config = dict(
    num_hidden_layers=10,
    hidden_size=256,
    num_attention_heads=2,
    num_key_value_heads=2,
    head_dim=128,
    intermediate_size=704,
    vocab_size=1024,
    hidden_act='swiglu',
    norm='rmsnorm',
    norm_place='out',
    norm_eps=1e-05,
    positions='rope',
    rope_theta=2180.0,
    rope_fraction=1.0,
    qk_norm=True,
    attn_scale=0.0884,
    bias='none',
    tie_word_embeddings=True,
    parallel_block=False,
    init='normal',
    init_std_qkv=0.0312,
    init_std_o=0.007,
    init_std_up=0.0312,
    init_std_down=0.007,
    optimizer='adamw',
    learning_rate=0.00175,
    lr_mult_up=1.43,
    beta1=0.9,
    beta2=0.99,
    lr_head=0.00618,
    warmup_steps=278,
    schedule='cos',
    final_lr_fraction=0.0,
    batch_tokens=32768,
    max_seq_len=512,
    doc_mask=True,
    z_loss=1e-05,
    train_tokens=159700000,
    max_steps=4874,
    dataset='wikipedia_en',
)
Each number is 128 + 24 x the weight over its row's rms, rounded and kept within 0 to 255. Layers, rows and columns count from 0. Numbers have three digits each. The size before them is the row's rms in percent of the matrix's.

# layer 4 MLP up, 704x256, rms 0.089, rows 30-63, columns 0-63
102:130162149137145141149146151118094168145114127149136121147194075127123137120116149113143123101134124104156135099147117169121143134136148110139141127103108147116160159112114098163127070145130204
101:129129115115135145135096144128125122162094139129117104105131161139143115080108115134151152134156080137113121152114143181131140128091101166096136167148134120096181073196115121084122119118136097
104:109096115134112102143085153083126088166084205163130118143096085154107076180105136121134115121184102128142114155067113129141125137138112126109117100109123105129167091137123107123143143157113168
102:105131130106140154123144114098130104096107140152125132138142144129161163126134116102122109104124163125116147114153127154106135109074158154144116119101205100110176161117146102100104117119144163
113:136078185104129161111091144126113121148146141127129130143144111106175137110112148141149127125143101127125102133100154112148126159134076162110120149080121131145126142103103127120120131124039101
095:123141108116123165084122107144131108089160122131141104176175139138134118131114152096163126137121119148118106117153108131149129159126114114140154109165123128171121138118112137098127108168159106
093:170082116130145139112121129168125117128178123122129110132121130169123110141156122092134125108162094154195143086168118149128097098149121122117136105162163119132155154125130168106135129145173117
096:153101135063133153115090141120139113134077078092122117112129137126170112150117128132135118143130089157122165117105126143142129159119096151102116127098110117121118122132155102088140120104101102
095:112128146097182142148193103071121092085185153097149102119123146145125090110110134130115129168109118126111156142116107081147139115127136132151170138119165133122153132147141091148110108119135103
102:153107120130112150133175129108098126093132111113114152152142124121135125133157168183109145127111160089133122111076101112149122128163113122098105097061119151119134120106138118132110144143107123
107:143126096062114142134142134189127108138136166137098125122086153067168121144175160168117128117138125131086134085140164116156132124128136132163160157141133134130132169093153141126090129146138135
099:114113092142173171080100139137121133136158124114143106133108125164117091111140127141165133120126104147154138152073117082140140114137105087145136111158147112150110133155118085134082150140093098
099:083109099153147152127136133098125122115194117126132091141168107133119128147116161157122144163121140164103123150130108148109073123124142116133164114075143087135126094083116157135147140091136168
094:127102123106140108155128078094118117138150145129150141118143173140102175113144126102106105104089149081135097110107154125124166133114157111113157099112145088101135188133123148135108111109162158
091:129126120166093145134143116138102114093162127160124134124129117115112122104147138164110117129120137101128095135174128190131104156113096153133116109177091153146147110131124141120106100138097108
094:096136142102097188139129113095117130148106130128142153131101087124058136113101117133141127118145172129124127131088145167119132109127145143093105129077119099112148104124130068140129128139123143
094:090142128105152152150134113145103120140121108123142180113134094102166111119155152137155129095051153159092088132144107117178104138170156137142145113133101133124148107101144120111103110073108105
103:173093120133119097161107109150141125133175098143144123152118118130131108163089119161160183102113092110158154133116147150089091116089118154095149106145155116134106132132148076113103123100103101
085:121101095161103130170148067118129164121133141159113130115165129102133169117084120128139129082109109066140131107113089140129168183126171136135137153154159110125097094104104116105114114155139145
100:113111132100102079137138139136119120100145142109122095127130147136130110089134165134140098111130104127148146127130140144133129146132144161128153079133153144134109114115089105131158089115167134
101:149161110106157130117176144124117143166136108145106144098142157124149129100162109106119112120125103123151162123117104140115166142134112104111119124177153104162130138169092125059101150108145133
093:122128152102175097063154119188121132108131133147134162128101139142146133115135091142138109154123132142171159135161136118145169090153121125130119134158130151121135138137118123113101106150119149
092:168166124090177140157120165148134160117080128144125116117110106165121140109136148131080133146174142085101118131106095122110145159130122077150113141155124141151118102134131153182116134121142159
114:111174128122088102164182146132094132063149166183159145138138138127109094130109137120114156129118186129114096102104122167118166150096134139132140103131117163147139120119112104108149119127132094
091:158156107162136187043148146096132163135127143147152113125123125141076173125123153152125076149137127195118147181128113121063131113117136118103119114108141135165099111115138090110108157126143141
105:127155102144163104108127110134137151149132133141107137122118121136120094103142116102135174091152177121149117120096154181145131125153151117127099137081122119071110131120098119121148142108140077
104:108112149072135148145115136136105124104126131128107115149112133123087160158109138158113127093141144127148148096128211133129133087137144102128125120122104138099077109125131082171084100142167187
094:152141128100139130150129169114131148108138134149117155131118124199135105122141127100144133135077105149135125163128158135088124110122095200125154158148074126088123141142116105109092123079178087
101:165154138080143141126103152123095096088121112136105105115121169161134110119110121144130139121124159155139140117120149146111108132143119177143099078097145095117143136122131104082153109124139121
103:136120134117132097114113187110167154134144136133154129154117128140105132119138110095097127130122134097140158119174098118143167127149110082104140131097139111148119155155128123124123148113170122
104:132140132143091137126107127144157161124141113156122117126121110153109131087134156115111136130121125107166138131142090154123125139140129143112166098107118118127174127099096112117173138127119130
091:131160136137131137121121148138157112145111124123105155138104148127133147153131133126099133113149146106110163118111120182129101135140126081107171135105146069124121142115138117142137132113185170
100:097110108081093111108177117130156117102136109164118126158130121135124151124130151075108125113090105089099120134141135113102126115147146182131172105125156124144080122104160136114143129084117123
102:118120112133126124139134133172138146096127145117125122125147143141117138105093168130115085129154139126129153133159107135122119145104118134124095143176112112117110124121124116123182120156102107
# layer 4 MLP down (transposed), 704x256, rms 0.0562, rows 30-62, columns 0-63
103:156143184126111170131123136157144159075113129120163142120081139124107126156175125140088126131143136168132104109100147122180147146130113110141110163073139108107155151126143091123142162132135147
103:111136122136149084142110160132096120107126145128143108139123095152124141124101087147133141119118104137105139097172134132122130172120095177109148153123128146094096093166148127136123123124144133
104:146119139170144150160140142078142108131124111090169125138125128147128144085127142110115167120138099171147122141169144082097134064081117107081093139164093130107127172157125148108173144146133125
102:124134157128142147108138148123123127112096129107133127141119145128162153098095073155128104134142150135115139128101155093150180125069102121133147101142086170159105119158154143146122152110058105
108:105117139140137136106093075151125171167150118145139144167106106094109175145109134123135095131140122183061123130155154130130102089149098145128124135131111108137112049123137175132116164128155150
098:167143180093101135128145094123098156142118128078173116150119164105073135138111070112132116105104112176180140125140195151107109146152148112118134152094146137129126133116153104118109125152105122
093:104104099113115135161150184115141117124131166086127125129155136096110124092174109166148168110091123103136107095125138136091160110129131133126103139108142089094141092143080127137143159145161104
091:099184149144134125100130168114107159107140142138112147105169148153085125130163128147098136117164113136108131145161180124107113117143164127149141151108140114143136129128148160130133120133159074
098:143132112102116104133136172111086100137113130095132079127106113125130117166140117128178086128115117146150130070140153136090137132168129143121132118132117138134112126090079133169127135142114140
102:135109123109143108075092112084135110133109121175141126114103142100157149159147122149125129122124181134096115077111111126164102121092122128140124074153112141177076104161116105130121149099100127
099:111113152160117123122153135124143072103156159172135167137115112150162143120115134143125154110116137132108112149116128143145144158067138136122130137104124122154114120124154144117170115111101101
098:100084121135108112156135147150126138118164141159120121132145153116149105098174120148136124164179111151060143097158132104132099117116080134090094112109103121092150160106134105108133140127114151
100:137086145156134114138109137149143128116128108146133131131206165121137131129129126097145130092081141138096130122114175061107104109095120101163093104157088144093147133110060093144109163161133126
082:142127109135101098123142169144147117167100136099078115135104141115116136144166142127123100151113170153146152149091108120132153155130127134162126151142119146109136093084000093150107137098123081
101:141153137125117119155106172146109086138122093150127121143184122145118114118176110106135166100109147098109130115132098118103104126175112125091124119123114114130164127121127115114147120124161120
099:144130130103141128138147205125139118162114116132148126124138152139120131124144102172098114094126150134114157121137125099117108178120119108155107115133172113187131094094131186127127120101111117
083:121095133158136151133142095115119107121164135172139119138136117139116135133064114137092117137166098106104124123119146197114141115114101093057114120131168131176126119183208133138126147162101158
092:111181098127124102122111174135154154167121155098125136127133164118155101113173131106154115146092138140130118114135145109146118163144123170188159149117121123105130112131076125118116108098159116
087:114139158113134140082169132143094139123118102149124111098099105152131148128117136155132110142134104130128138105142127136097072095120108145097118143120149119151164200136124110154131120103106116
103:110162080142126131094126121107092183140128142145125076116132148115107131150153159132125117140138137126126128183096098135141106164128127117129171081148130108146120173137086145146147166141164149
102:124136162115138133068142111115115114124127119138123120115105108114144144144135108137122070106151149109114131132105095170093098143165153171108141106149164094147129118127156115085161180095130192
098:152181141157103136154095111115090197074129125166127131115121112116115139150136142142119170109118111124061097125191161127162097138133122115168127100153137137123133157118132091114133175110136106
092:073140109147104135100161099151083166090105070116149126125161114109086090145116097136121148076133144133157114112129139146128150148135113118163137136124147127101135186116130115117089076116137141
116:103114116094120072138120134123105148129148119149094170131150114142137134127128126137149097068154168104114092081122126093096125176128173149137093113165128121191158106112136083125158108089098155
098:117106124075135142152114135176178135091154123079126148125138095157132178113118129090134157140142180110145135123136158160165109155163111088129141139136111124116143122115135146127201102116112142
102:140138167148184141160169132074135082155145109120179109130124129124155144145144124099129118139169103184107109101115092135093095128157125146070160114113171154118105143112124117141142138146117150
088:149158113136135151140129140126135116145091111120167153101132147165171164135157126159083124128124131141193155124112126148170135133140101110140115101127177065103152095109137109093134112107102104
100:143110100112153128139179155117144115124107123107132102107138186151095118154092070141139111186143122136109098156085169115156173148156115114072101165109149123124136109101111097153176125140135157
100:135127128122116139134124152131074142087136121140193100152154130138130157127211115114117157121123117173106114167126119075125081119163085115136127148101120106152142174151137155118101135111156116
104:102113094124153141117177172113121118172136128109138167167130161087130094126122117131124109154122100140125148116139117130140093128143140163108148136120114093109122122118123105101122116103146128
101:110177131150125135109151132131139119178139139106115137134110146117079099191110120121136127127158143161169153117134102132126095126131151159102160146163113118144130112131151101101103116121124098
095:136111151115121128149129149150091082129142114138132149108108114177158128099131110109144160100109106116113119129137113112136160136153178128102113119136109131082142161133140104119120101131135123
101:078177136178130158152125113106152161136152104143156147116158141132119124148102138112128117113110112098102086117147113173130123102135158080120131124116116131130109158076151094160131119071108135
# layer 4 MLP gate, 704x256, rms 0.0881, rows 31-63, columns 0-63
101:102131122134109103117138090116122088139128116135102116096105161087119140167152137104131164116121080152147121160114098119184139128152103125139170133137148082140151167175134135108143106138131137
101:123137152146116115122091163154148123134124058114131134111095175101095113106125156124132139127097131115133148174156143138151131114134126112103147110108104134132140123167151144140141102168133123
098:078088105168111114143116088101187102121112144154124152106109134159128117134154117142151115112112141148141164130094107168147163118105150102081091137115084109111127131147146104148140098118091146
106:114097127094119110117150136162134139137149096117117128107133153152099112128137175122127132154122101115162166140135140171093146136085126167103111117163132135119110141103096095123144130148142131
096:142138124096102117089144141146101091113147151153126125107088149147111169098146141143135105135103122153123138104162135118141132104175113104131144114161155122083130157125113124132107099121103112
099:117070105119140122134121144144140146152082101138102106097121134132134115173123136143131138166140077114145138147146111171129092089133099194110142121189147123125141109126149159080109114123104097
090:129142135137119138140164194091116131112101101153120114119118124187112108164118139109138107115143122137146140139122181150153104114103114187097126117151120144134165175157188132071124101138171137
100:093143101112115108112089147156127149124131145154144127093100121145138144118121148107152130129174140119110081106118115138144134096125153103144148139174116129122154140081131108146159089095137122
103:103153121160100115126132146172127147098127130087139151089106146126137131146160123114088173150104139133200142157144095124091159175129106108126132124119086101114093160123123134142186086139125100
104:144096074115108120123106105090127113085116118126108130094140107159136123128118155123139134164087099088121171191130102144107160095087181145118175109142123139118151124147148162107149166100167128
097:108145105135058140154130146108141130130110116133119142126120102119091116168161157152154140121124113154178133120131090177146120109129169191114106131168100127144109136145183111078172166133169095
101:163152117130089130103132099160109139096117123157096166125093138130138143127123122145107126101099148120126139141151129134081123127128120114124123138080118096095125129107165139168181128153121119
093:145099137123147083123115070133138117126139132110110126114139153135111136093160128120113138106106118116156151140114141110175152109134183098101125102120107103155136170154118112130119112138159139
096:103120109123094110118142140164139128122129112104108105121105108129109128116110158103161145101135153166121160116164133145129103111144122148102127111144126115126124115152142120107200074114126145
097:117166135117127161165115128162115139154095116127135145158108102141115150135138138113116111096099149195160139124145116142184096061097159157096134119126105110091117111110142110092145098161109149
096:159110127160103124104147121108151142129102140130110093141097169158096178125106110146116103139179089116154163118112146138068183123102099129105122156137144132151108161184130157138124141181157168
098:139103104141103122133175095127139077118184106172138127129110109109099140145090105153158127172106107102109169167138107131116128122104142148106135120112122138134123127104134090133124108134146137
091:149096096134100176137117097096124140122127100123151180145095157135114133115168160133117138110155105114135174196139116100146113146139159148133179103114113109123171139126115095162134115078140164
100:108122146188118138134124132065115110124144110132147136102152151127139160126122155113116125125122122099142173160157072146133122077102153176129124086107091133094115089164180111125144129138142133
101:092116093112076150120159135160108107146113114124137181110116142124119142130161133186177103143122149142110137139113101139141103095147140123120128145155142105136145147117169104109141154111145108
094:114124096139106135152116099170154138118116095125132114140105127158089123146169143155107148113131114147154141124154122168182131148125115121133124086137101139077111127127141132162122140126150113
094:109097131123114112131102147156116150120144106115120093135141108151049120121138141139140154160121145164157122126106090191144122122122107120099135132154145160131124095118125114092149121092132107
107:130145123146110122145120124148121117126141119158136135077116141182046086120123128162148162109080129129130131135141155172150159095069119130118082124144142134114138132143151112107105084171145106
094:152145150141171139149077150118135113123084139133098123116137123144110134166111139088148144134134103163166150156128150142150118088105102087063072135113098119109111172163156119118127113155133117
101:122128103148105125127134151157160113116118118106123112118150135126064135193140121163102188126113132128161119154128118160108172119138081130123113125150112142115118131152150144123117139145159090
093:095137113130074116112115155090127080144101125167102127122099126139089165156097150079147150096121116124134131154133118150113151130121120136107123146147099152122154149114122121144177100156120089
099:175166143115130127097158106119107084136107152129115145100086153134141112092156138080124133137125128118096153121130137136120151110131138121111155112142128110144111129142105146121154087149137159
097:135099090132107144155126148128172140084164103117108142097094142126124156108196117150124135111127175144123126159118127120127124138142116131111074100144100120111121117124111128142158076159122115
099:142137137103139092093131161116108121081132114126117149112148116140113120135128151126130139148127122144130129077156174161154143127145113133115120150127141095111105186153153127130116074127126136
101:077144130113127145134134153118112114141120141136130135109108105141109101131134138119180135125130108151169145123101132135177107114148145139081087105134104111082156094163146099162092103113136122
098:098105095081110137096152100138135142145143148103101131098104122095111086124167155139115113121109103183149176117132162134141140144118084143159131122157102114124108160150089117116138153087095116
107:148154129122116116137161121104153133132114091174129145097108137108118119083130153179155160120123115111161147119132136153143129166143138113086139157125114122140082158142134094148099087122129135
104:136124119120137151182121148117160122125144115103125116035147126118092136145158138105173118136108106106134147165152115136138139103154112161109089133092128106113155102149150120108123116127148096